{"num_hidden_layers": 13, "hidden_size": 128, "num_attention_heads": 8, "num_key_value_heads": 8, "head_dim": 32, "intermediate_size": 512, "vocab_size": 636, "hidden_act": "squared_relu", "norm": "rmsnorm", "norm_place": "pre", "norm_eps": 1e-05, "positions": "rope", "rope_theta": 10000.0, "rope_fraction": 0.5, "qk_norm": true, "attn_scale": 0.177, "bias": "none", "tie_word_embeddings": "early", "parallel_block": false, "extras": ["local attention windows", "paired heads", "gated attention", "capped logits"], "init": "normal", "init_std_qkv": 0.0442, "init_std_o": 0.0312, "init_std_up": 0.0442, "init_std_down": 0.0222, "optimizer": "muon_variant", "learning_rate": 0.00669, "lr_mult_down": 1.5, "beta1": 0.95, "lr_head": 0.0129, "max_grad_norm": 1.0, "warmup_steps": 0, "schedule": "cos", "final_lr_fraction": 0.0, "batch_tokens": [8192, 16384], "max_seq_len": 2048, "doc_mask": true, "train_tokens": 141200000, "max_steps": 11885, "dataset": "wikipedia_en"}
Each number is 500 + 40 x the weight over its row's rms, rounded and kept within 0 to 999. Layers, rows and columns count from 0. Numbers have three digits each. The size before them is the row's rms in percent of the matrix's.

# layer 7 attention query, 256x128, rms 0.245, rows 233-255, columns 0-127
029:500547509547483511495485493418473479492520519388488520495562497446476578594522514586496425565502493516516517455439434495511533494431513506499426493503452478480521460526538442495481495432478490479500498483550521481514510480533498557461588480574510491480451447511455483523546550538517510510525483476578501498512537537471469493509491463491500459484417533494551471408447593516539472403499
041:531545515544459536584462500511464556549524580530496508645497484511444524470551515460446527554522500476478529504499532535469519473519533498518497525579470561505472495467529503509452506527506517541406587449437503580469428481534554413531475575503529474484515533457485511491553525485431517504573495615494502466505459504489531546489482513486525499478491459505529560498475470540484484528548
052:532619491543467524488499455570516504494469477546486523487480555493516541496469527515499423475519480505536472416473475473450536435586496559496514533573508557481486467431531527438529480428506501479512443530509540493442527438471487500524502502535471518542491465556521431467503501543424518605543453444471492525430534542445526483511487537483529474437463468456521448437454457503455544502436
055:457430579460572474472526454470465492501515493497553472478466498497496430522455450495494541492448586450448517553538475498578543481394470475531548472450534440426496493418522475543500550482510506481554469506523479487524504538480507514489474539477410525472459498524573511519488436509564503482486539450616441473515498530510527497499488474510481464541492530566463504583526577479453505542523
095:465554506544488488494470467464533514443468531509492522492478439464473547536416469540557480445559493505504479480509516461481524401490470513515544460564541518489534544507551520478470478398590546394597449521462525466553462521513565455506453469480488492580572520550456535513427543526480483473523448452493498430569487507547495495482474497538548487471447503510546504477499493488522514559451
111:442461522460464507460564502503483518548448513459499568463528479453472510474468467549518600399481457556517521501602453556493478533462441498551528494471507505542509457453523566458531452511499516477445517579514511505486504487465483503465460472434467508527525413502509592535509504494559552444430489552493535537505480521540482488527482536474430506502540540542532463508515608489537557507559
122:546509514503422416546484463430516516508576480495542484479523490432525474469492446459617532516465533604452516501535530586525520468481491553483499469511527469478475526531374474503536483515494446496461541501466470493525491520470535552477514516515488509480469538450506429566488522531523461560559566457453472495470540540524418545488588575523514499544490523486534544534504480558481516486494
118:510462551506588508481494471512546438411564470504532518497517590500524434476439518528400484547518508540504585557525453509478453464418456428478503474402480492493403496587493537512495556520518535502459504513564501509548479506582559464477453487489465526501555557494478516475441500462548521537526555561456494539501461516538520517481522458496457489470511477545486491458511449475503539496492
124:469505540559441453487537469532526495469519408482478475536517572532476509484515520530503441413459531445502522519404468473504550554515515545537461530441489427555493559508450494581524464520530520507506467509462486530610552541517475485450469548497564502493485575535481479427548463523485536442437481506451505534525459537491570491512524564549513567496461563480517472489525471508528553456551
122:475495512565472457510537472518518466554498432557526546472540490547578498473456459526511468506521495503470437527469554528559525433493471545497533480529481534446463500501509521564546507500490509545487549466394535539550495456459525464478543545497577427398575471526458535553468475557471464429494509472516525476517558489489557437560470552470433467495562519566524503541479563478485451482486
120:483456526509388454509468516435528512479525514506532510456477555555482515542504529503564570493472490479421519486553531466493501437422493495384460469496545523434548573487505525483414470608478510455438484455492508395515483502481526449536529443430507440442489465502495547463499530477483491511500534548492525551475545463496540535533485506523485520501546454551497463509542517458464530440483
113:503466568553501506498493482494402442495492554546564514541508464501484482466519533509525582497520504484551560517429512493524456471525476456537507514525569450541571472465588500470500448495510555512499489534479552527570515491435536502559543445513480503572427487578520457551478516513491430544531395547542480481518523516497486498472523544545528586459475440550437490517488505518522542527580
113:442485512453475570529461545556510494533513571415459509531514443546480473541502460445550483477533570491471489519490492514543516478506507536455438476455515487524501455579535481565473541463548523463515423508533514478485543522433454522488543413401479480518558547486510475462522429470514526455461485462572474492492541488547457507520529556486421522445382457491555522527547490491483470469512
111:447456490423498532521510476550461497594489498554511540572521489535514469409410576538519539524555484495446504522465474453433614524480522466469501521467483470482484496484540423543524453502478500556510503468536473454511511488416503482480488470493526525510501518493528496539491459410398432498547573451550506483456504419472478506473541529469491524487475562496439493519516509506412510515488
115:446513585526472471482498428558580458517494514421436422485495492474493510517519470499469478492526516536495423495511542451503559469481481495577509608484502484502490524453482487562499481446562490529518473483508474460391462571511543460445510481422464530488447447528486494543527529569521476480563441502455537520504463434506467528464475515482568430565569496517484469558456483475471525518498
123:592504504446500463495477501496463471546466504515513473545516521560560451513419443490516492470456504470614509540498504469466532574436573484443505472486516458522536486552473510519486551475509544458577490485465494456564484456522534514432492517504535495479440505429482459571553482511490461543534536505610569534477475561505442512506499561499456457461523487430483480463513471412504470542450
121:518505484470505602532464396504455527498489428526491496509455421515496526485503526512522475514504529429564463585561491514554480509513477532455484508485515469478502532511474538457588523507533467450493507506542560504456453511559452496479540519559490417521460387493423464507458498509421538436423448464484498454513512450497443489476489504524465514447475492515502510409436547566509515499513
117:508498469601481533472492519450456560465466488543514490510433496523495398455521494521507437458557564547430540543537560543562504405470506522491500485463478507457475525430464464456511465465545533585556424468512469487535487468477458449491469482544495522481505513525486443519551501408506517451502468526467488520486474508543512504497469512465582486560453515429515564531454523462465518500592
121:508542475486494514489496504538471487502463450508427456508551528548497550512526503439535493516538490565511495496477485511538501520555560426453530491493538509454563502506489491501555432558548449542545565461518560443496500454525463515490539474502453451480611533531470578487412504481533479505443485442575466478497490584486589525437489551481541585571455506464499510479505507468517508558422
129:499501473443423495454553524491542529498439541574498484448512470497460413514501469555494392509568511529501496485463492511572515525490474419481478558531521466486601511536513514456617533474524479482471444460522506501517506546513552568527497516502586485491483453462574464503493497501542492476542503506519396520526511531561540441480520524508496520542479459541493436441484461467489486409481
122:494529543471519516520531560538496473552525465517474531441487489491544544532511553507594458574475495533476446459408446519537459536431547456553449476465536475564515524468483489468511521476482551516437522441481565502527417461442521577495458513501469540531532458507464463497443507444489543516432392501471508488561508398512482486543504492524506504518516494441460524508493536424475426527519
123:486491468583449551544435544495496435533542497480469494457432513497566496533481473512470490452464572472477569496529483546515523546512447491496511543570533531584518543469453489493553491457532530459421474451525496461506475425531498448523509464476402489480429501546522567559505458470474479525567460500559469476443455557461510506440558501503489491499494518505520517558452504466609561476489
130:577542513508533411502551561515455523549541531435554475462463523490566532469457447468478552415530494456440464491482472454529466499453522470494491544501548449440517539504519504476499543453448397487510526487495465531496519530486459491483459462480464508474467416537515545504551497482469467501467520528539412429557407481491554531499461542509532558476504537467496442421442531511435507530520
# layer 7 attention key, 256x128, rms 0.247, rows 233-255, columns 0-127
049:499479436449510527570522514497523469535409504594542538490428495472541509443430463471522596443495479557475498501552494498485449440521486522543584515535535485531519501570466518460475421549490488447448511477468463495521560499471484481489460481492477551525536516473488556480506522472541496430436503563473476499543535465573463462443486533552516478595509514489505505594525445557474464536501
044:522392581509498430494488496548439455472515495483492512517414491566565473549574470533464500537426474459519467541517461507537510529454466532495509569441516485498490535552461475491535621498511471567565472529514509442503500469480597533524502480515574465530507529500535496463467507544557466520529519444487572504520532448505543474495487487494488477488469422518464480522537542440582487555491
047:498476457450515521469505515505423514561527486528500491432520464434526466503521446518543512471512528500490538564517487496510596454523505528490561478528515533478461418416526476496566485529470554529557472515493439466542576480489505558483484477520483476475488482507508485496578481431526519473492485458564486608464599473446475572523527420524545551588548514499501440476512489462419462473506
038:503497501479470496566497502462459544434566484496471485520483516541556503492490589523474500454507483472581476489430530538526447562511528475495436554457431498526499551524464545494519528483478455500401579471502477525457473537470485477541569506440545489492546538550488509432488585517496507547526458559459535437504424503546553451468491553491431474417525519446537561501459472457565474522491
115:483522459518495503454489522526455565531554542480546507564467569490537433496454472482544549454554464508571422459469507508498464467491436538475545527620525464547536543490530522464464477415502510485491487487470500512483478497540482453474453489505489443516513499551461491481425493531523530521535446444410530526522535439477552456499584518475500497416431503460553489463506536417580514532491
142:533438561532576508528510564591489495494481483545495484519508533451514438538534473518485554465487519501485467446535574498520529483473464510517492468517555537594498482461544462514509467503471513516501463579517519514488516473531544531474453565499480568593526516471445557512449513537546539441472558507424476495482502374494507577573456572484494513533579521506478536435554535479518501476503
148:583503558456434454488432621492560456525550445548463486505466473569515496514491514521556492486519577552529513517534573466467456504438522523454491532460436478466529535595485473535460501443519504457560577509480493518438525508446489575526546535522443469553498496537508427542500556450501471550507488478473522474513541481541540521502507524500445557548478509510517474543530465576485501536493
139:470484587533520510510481475492498502465451422513592475483523512513514523499490517510485482518548573521474585474490478541522489482459444480489535521468535579525506538521516552488472562540512471535443534460470535457471528497539520477516486516477489480560480524550492492496439426536538549460548560633492494633498493468543507508429412481483531495493514450467445535485428474504512535529588
148:521521532530407433572590533472512500490597518462511519543506507515474484538509475561464496477461491474490437534523465564509533558510498503534418500467449522499640510481512476517517478585601555566535520597555466494508540470506475518496498499486535479490572542466510506468498539504471542518471458555443519539462500530565576495540552534451544490490503475472481495531458508527523526512490
141:545481524482526542595542568514515497501528447543536446556500495492577417496528578514526523501469517482473487569543465459435518494551535542528532473504483575439478473494489502517510534489473460532519526536500472458494510552465507538554469514541574563513463517576483552574450531510498545547504463475521583506470569458489442493505477594494453485489502562555572480426484520525493468489580
141:451490523525468492472486520577507538567482562474486456565460523522509498604564497461557487491474451505454531452594518575413509417463481470486521511482543475471434530508471489457427440545506444454497517528532470443532507592501527479489506514433543509494520500452486509561494514462510497455538448495530575510536522499512471552505453466463557504539512453566513494504490495498412409474510
146:525525579606560499542421457568512529534544531476505493540520466441460483488525614500509503474550523480506578460480519482498465450515500509444499478552544436560486453524487492440515509530458488499465490534496533568563555552465502495507544530554451482540458580532498512524492548490424451534460414509559561458531468518562544463504483522516491498475476450475488514500530514470562547432506
150:506485512543418455564475443474511535476541496449525515531524540494522503553489478493513491525485540472519460522397533500491446485495550511419503507550551550496472371491500501522510514458492521539476463561583431485505403535533530454484531436457474515533478585486522508456521486496541521487507495481448419511431545526479486558535513473559475490514488454546518598552502480471474416506451
146:461448462498477503532521490442527511503507489497578479440493588516463507433523628518500514445521537502487500509501514529524484536518510411462574491512457448532480496461480448508470449469427531518467566477505438474544424524454497477504519530451524485469580578486542553510515488510499477432492512496513465484576525534483466492489562518483503550504540581466418512533517455565437421559514
130:479495526481496533526477473494502419461499578444517447471511578508441436519507498542529445495474441522496485580588549464560497529492534567492427434613431477471488607468559475474526525441510553478501522491462526476441459544516478463538499552472520489487466503465514500449466495551497422488449486476437484492503475439517503505558464537529501500418534524494565484504508509441495546484501
151:545525531463450479446523446531467506518493421507563519528426487520507519528452538545501538463507493491563508461572431500474518565460601464472557480514518491500516471431447515456515569482523531468464545538498394429509494480505448560456569496570482497466459546548480493459484502515530526427544500484498501526470462549550423419498529545514493493440501465494478516460496461501505411539553
149:544456457520496505546532517495430457500514528504496474493527531519463542459452594523527457540516582480576451465466506485570487486481462524523484535489527450460491475449485453477506513497501480486520417574497521449434458456528532478419538547533491473497554451525446449516474548527419522416363508508552449472471502523506501477506475520509509486461518573509502497440479543573492456499412
143:533507500539480475571494505509478558515460508524484504465538496529577437460458540536560511517502536541548524566467520475546479372491547578570530526453480516392493548470478524467515484486470553542578538437533550481526495558553528444492462474522568469557516555505595519490567459440480485478524473512508438474468459506536528538496512479508516495528504472505539486543430523451482500474430
146:504446420437537466532479496546442486549601387501512527463499562508521546481486482410496427549486499476533503488485444430458463494551494432439523577528496477497519527502483504452568524527530415544512442538565511535487440452517501484513407490508520469473522537445557556504518533499496515541525524485464506489528511560541475494521506548442507572528476429519506469466493505460540505502555
147:572501539482453456470516482429569513465518478506484469493528547554452495605549495521527536490570556547518527531501437457548534453490418468444531479497536551567532518573475549479560503499457502502507453503564472446534496517534494480434441522522518532483531445493504472518450476510477434445571492440522449500487466539511537487468425527554444541519469547496544432534489496427535487441458
151:476526578538558522520506564494565542447447473474489563401479481516487519534543549453593474499529433484487433538437480538506479531478487419509475476496485490514484510508525562461538494459499468540506508476447585529529453474523498557503411501529539483493563503521499419411467515470488515504548496499484538428428522502454411524529492548587512521547499521492482493521486464467525424520535
157:504479464500487498542530484543495557544481503391479448496461556467507515565427433515456471493433481449485570452556512558580483507424454492503501542538440540534488490450522474448530572492549500465456488508459493547531516504457586506470475502543476425535500531489552509548446465409481479523456519483550510465478465473569457495408502504494508475444517488574520482522531446487537439498467
153:478592540517464527499470555530456518522485565532521491515426543480564532546504487473513501508522506486520483482510434466507528513485566465508487515478539563454546507452547519519517487426515530508465457499536514575496542553495413515509518494493455480366521424532546551525474564438481430516524520557457470434576456512586489601491465558516477536480531511438456508490488511541484493500537
# layer 7 attention value, 256x128, rms 0.302, rows 224-226, columns 0-127
130:483537420482392487408486469458577522495410535519439499515617514440475531493464569614487514472537482543405512471516444570469484515494450476491513484468491561495540533479538487502497458516523479473521548454556510479573460500505471495473480512476523494529446533489464443536441507501486536485478502501488502448540480564437521448462502433507509433513468564471519514532488470489496461492468
097:562553523499451552509547533488480486498521487583500537578551496427512460439537537511528571472515520499484544471482503496461538491531494505546455484627559487490511499515478508448566469538459541479508564553479448476493441462575577544492525554522466467452548467523526482517506531484509445492451596455488505540512429473513553457502481498535452398445517467486461493519501541543472454553479
111:505459470482508505539475500544451510426460490490570526531526542476542457422460511542479513527469488426507483490460498461562511534526580534466532499574504453474465569457486476485534509427478492497504434495466561539478505519523568508492444409536599475493505523509514576464520495568482433457542532489512429449480429501489430458468568460502462533460575518455542454481447484471555481505475
# layer 7 attention output (transposed), 256x128, rms 0.192, rows 224-225, columns 0-127
098:504443517485541537504547434566483535466488541499546505424455490458530485471533493461474517474519550453443469561488475458564452500467490510562548502419539420439530487440517503543531483461471527503516489483509503497571548514483442512484493438525430555525466480525602534475511461481553469497444474402537511486497498543519488459469571462583441571499487511574484488534488581513459546503484
092:540570445483458566475537499552538530490561540435489525454476482491488494500445528480562568473481512478528468572487486444505455497552532555481463410494466465470512473553477487543568484500519471458416453511460488529515454482529438407447508544557491535544499511490491498524446506496495535498491551510530515575512559522578583509425511575532551506513564429478485528531508484517465418491523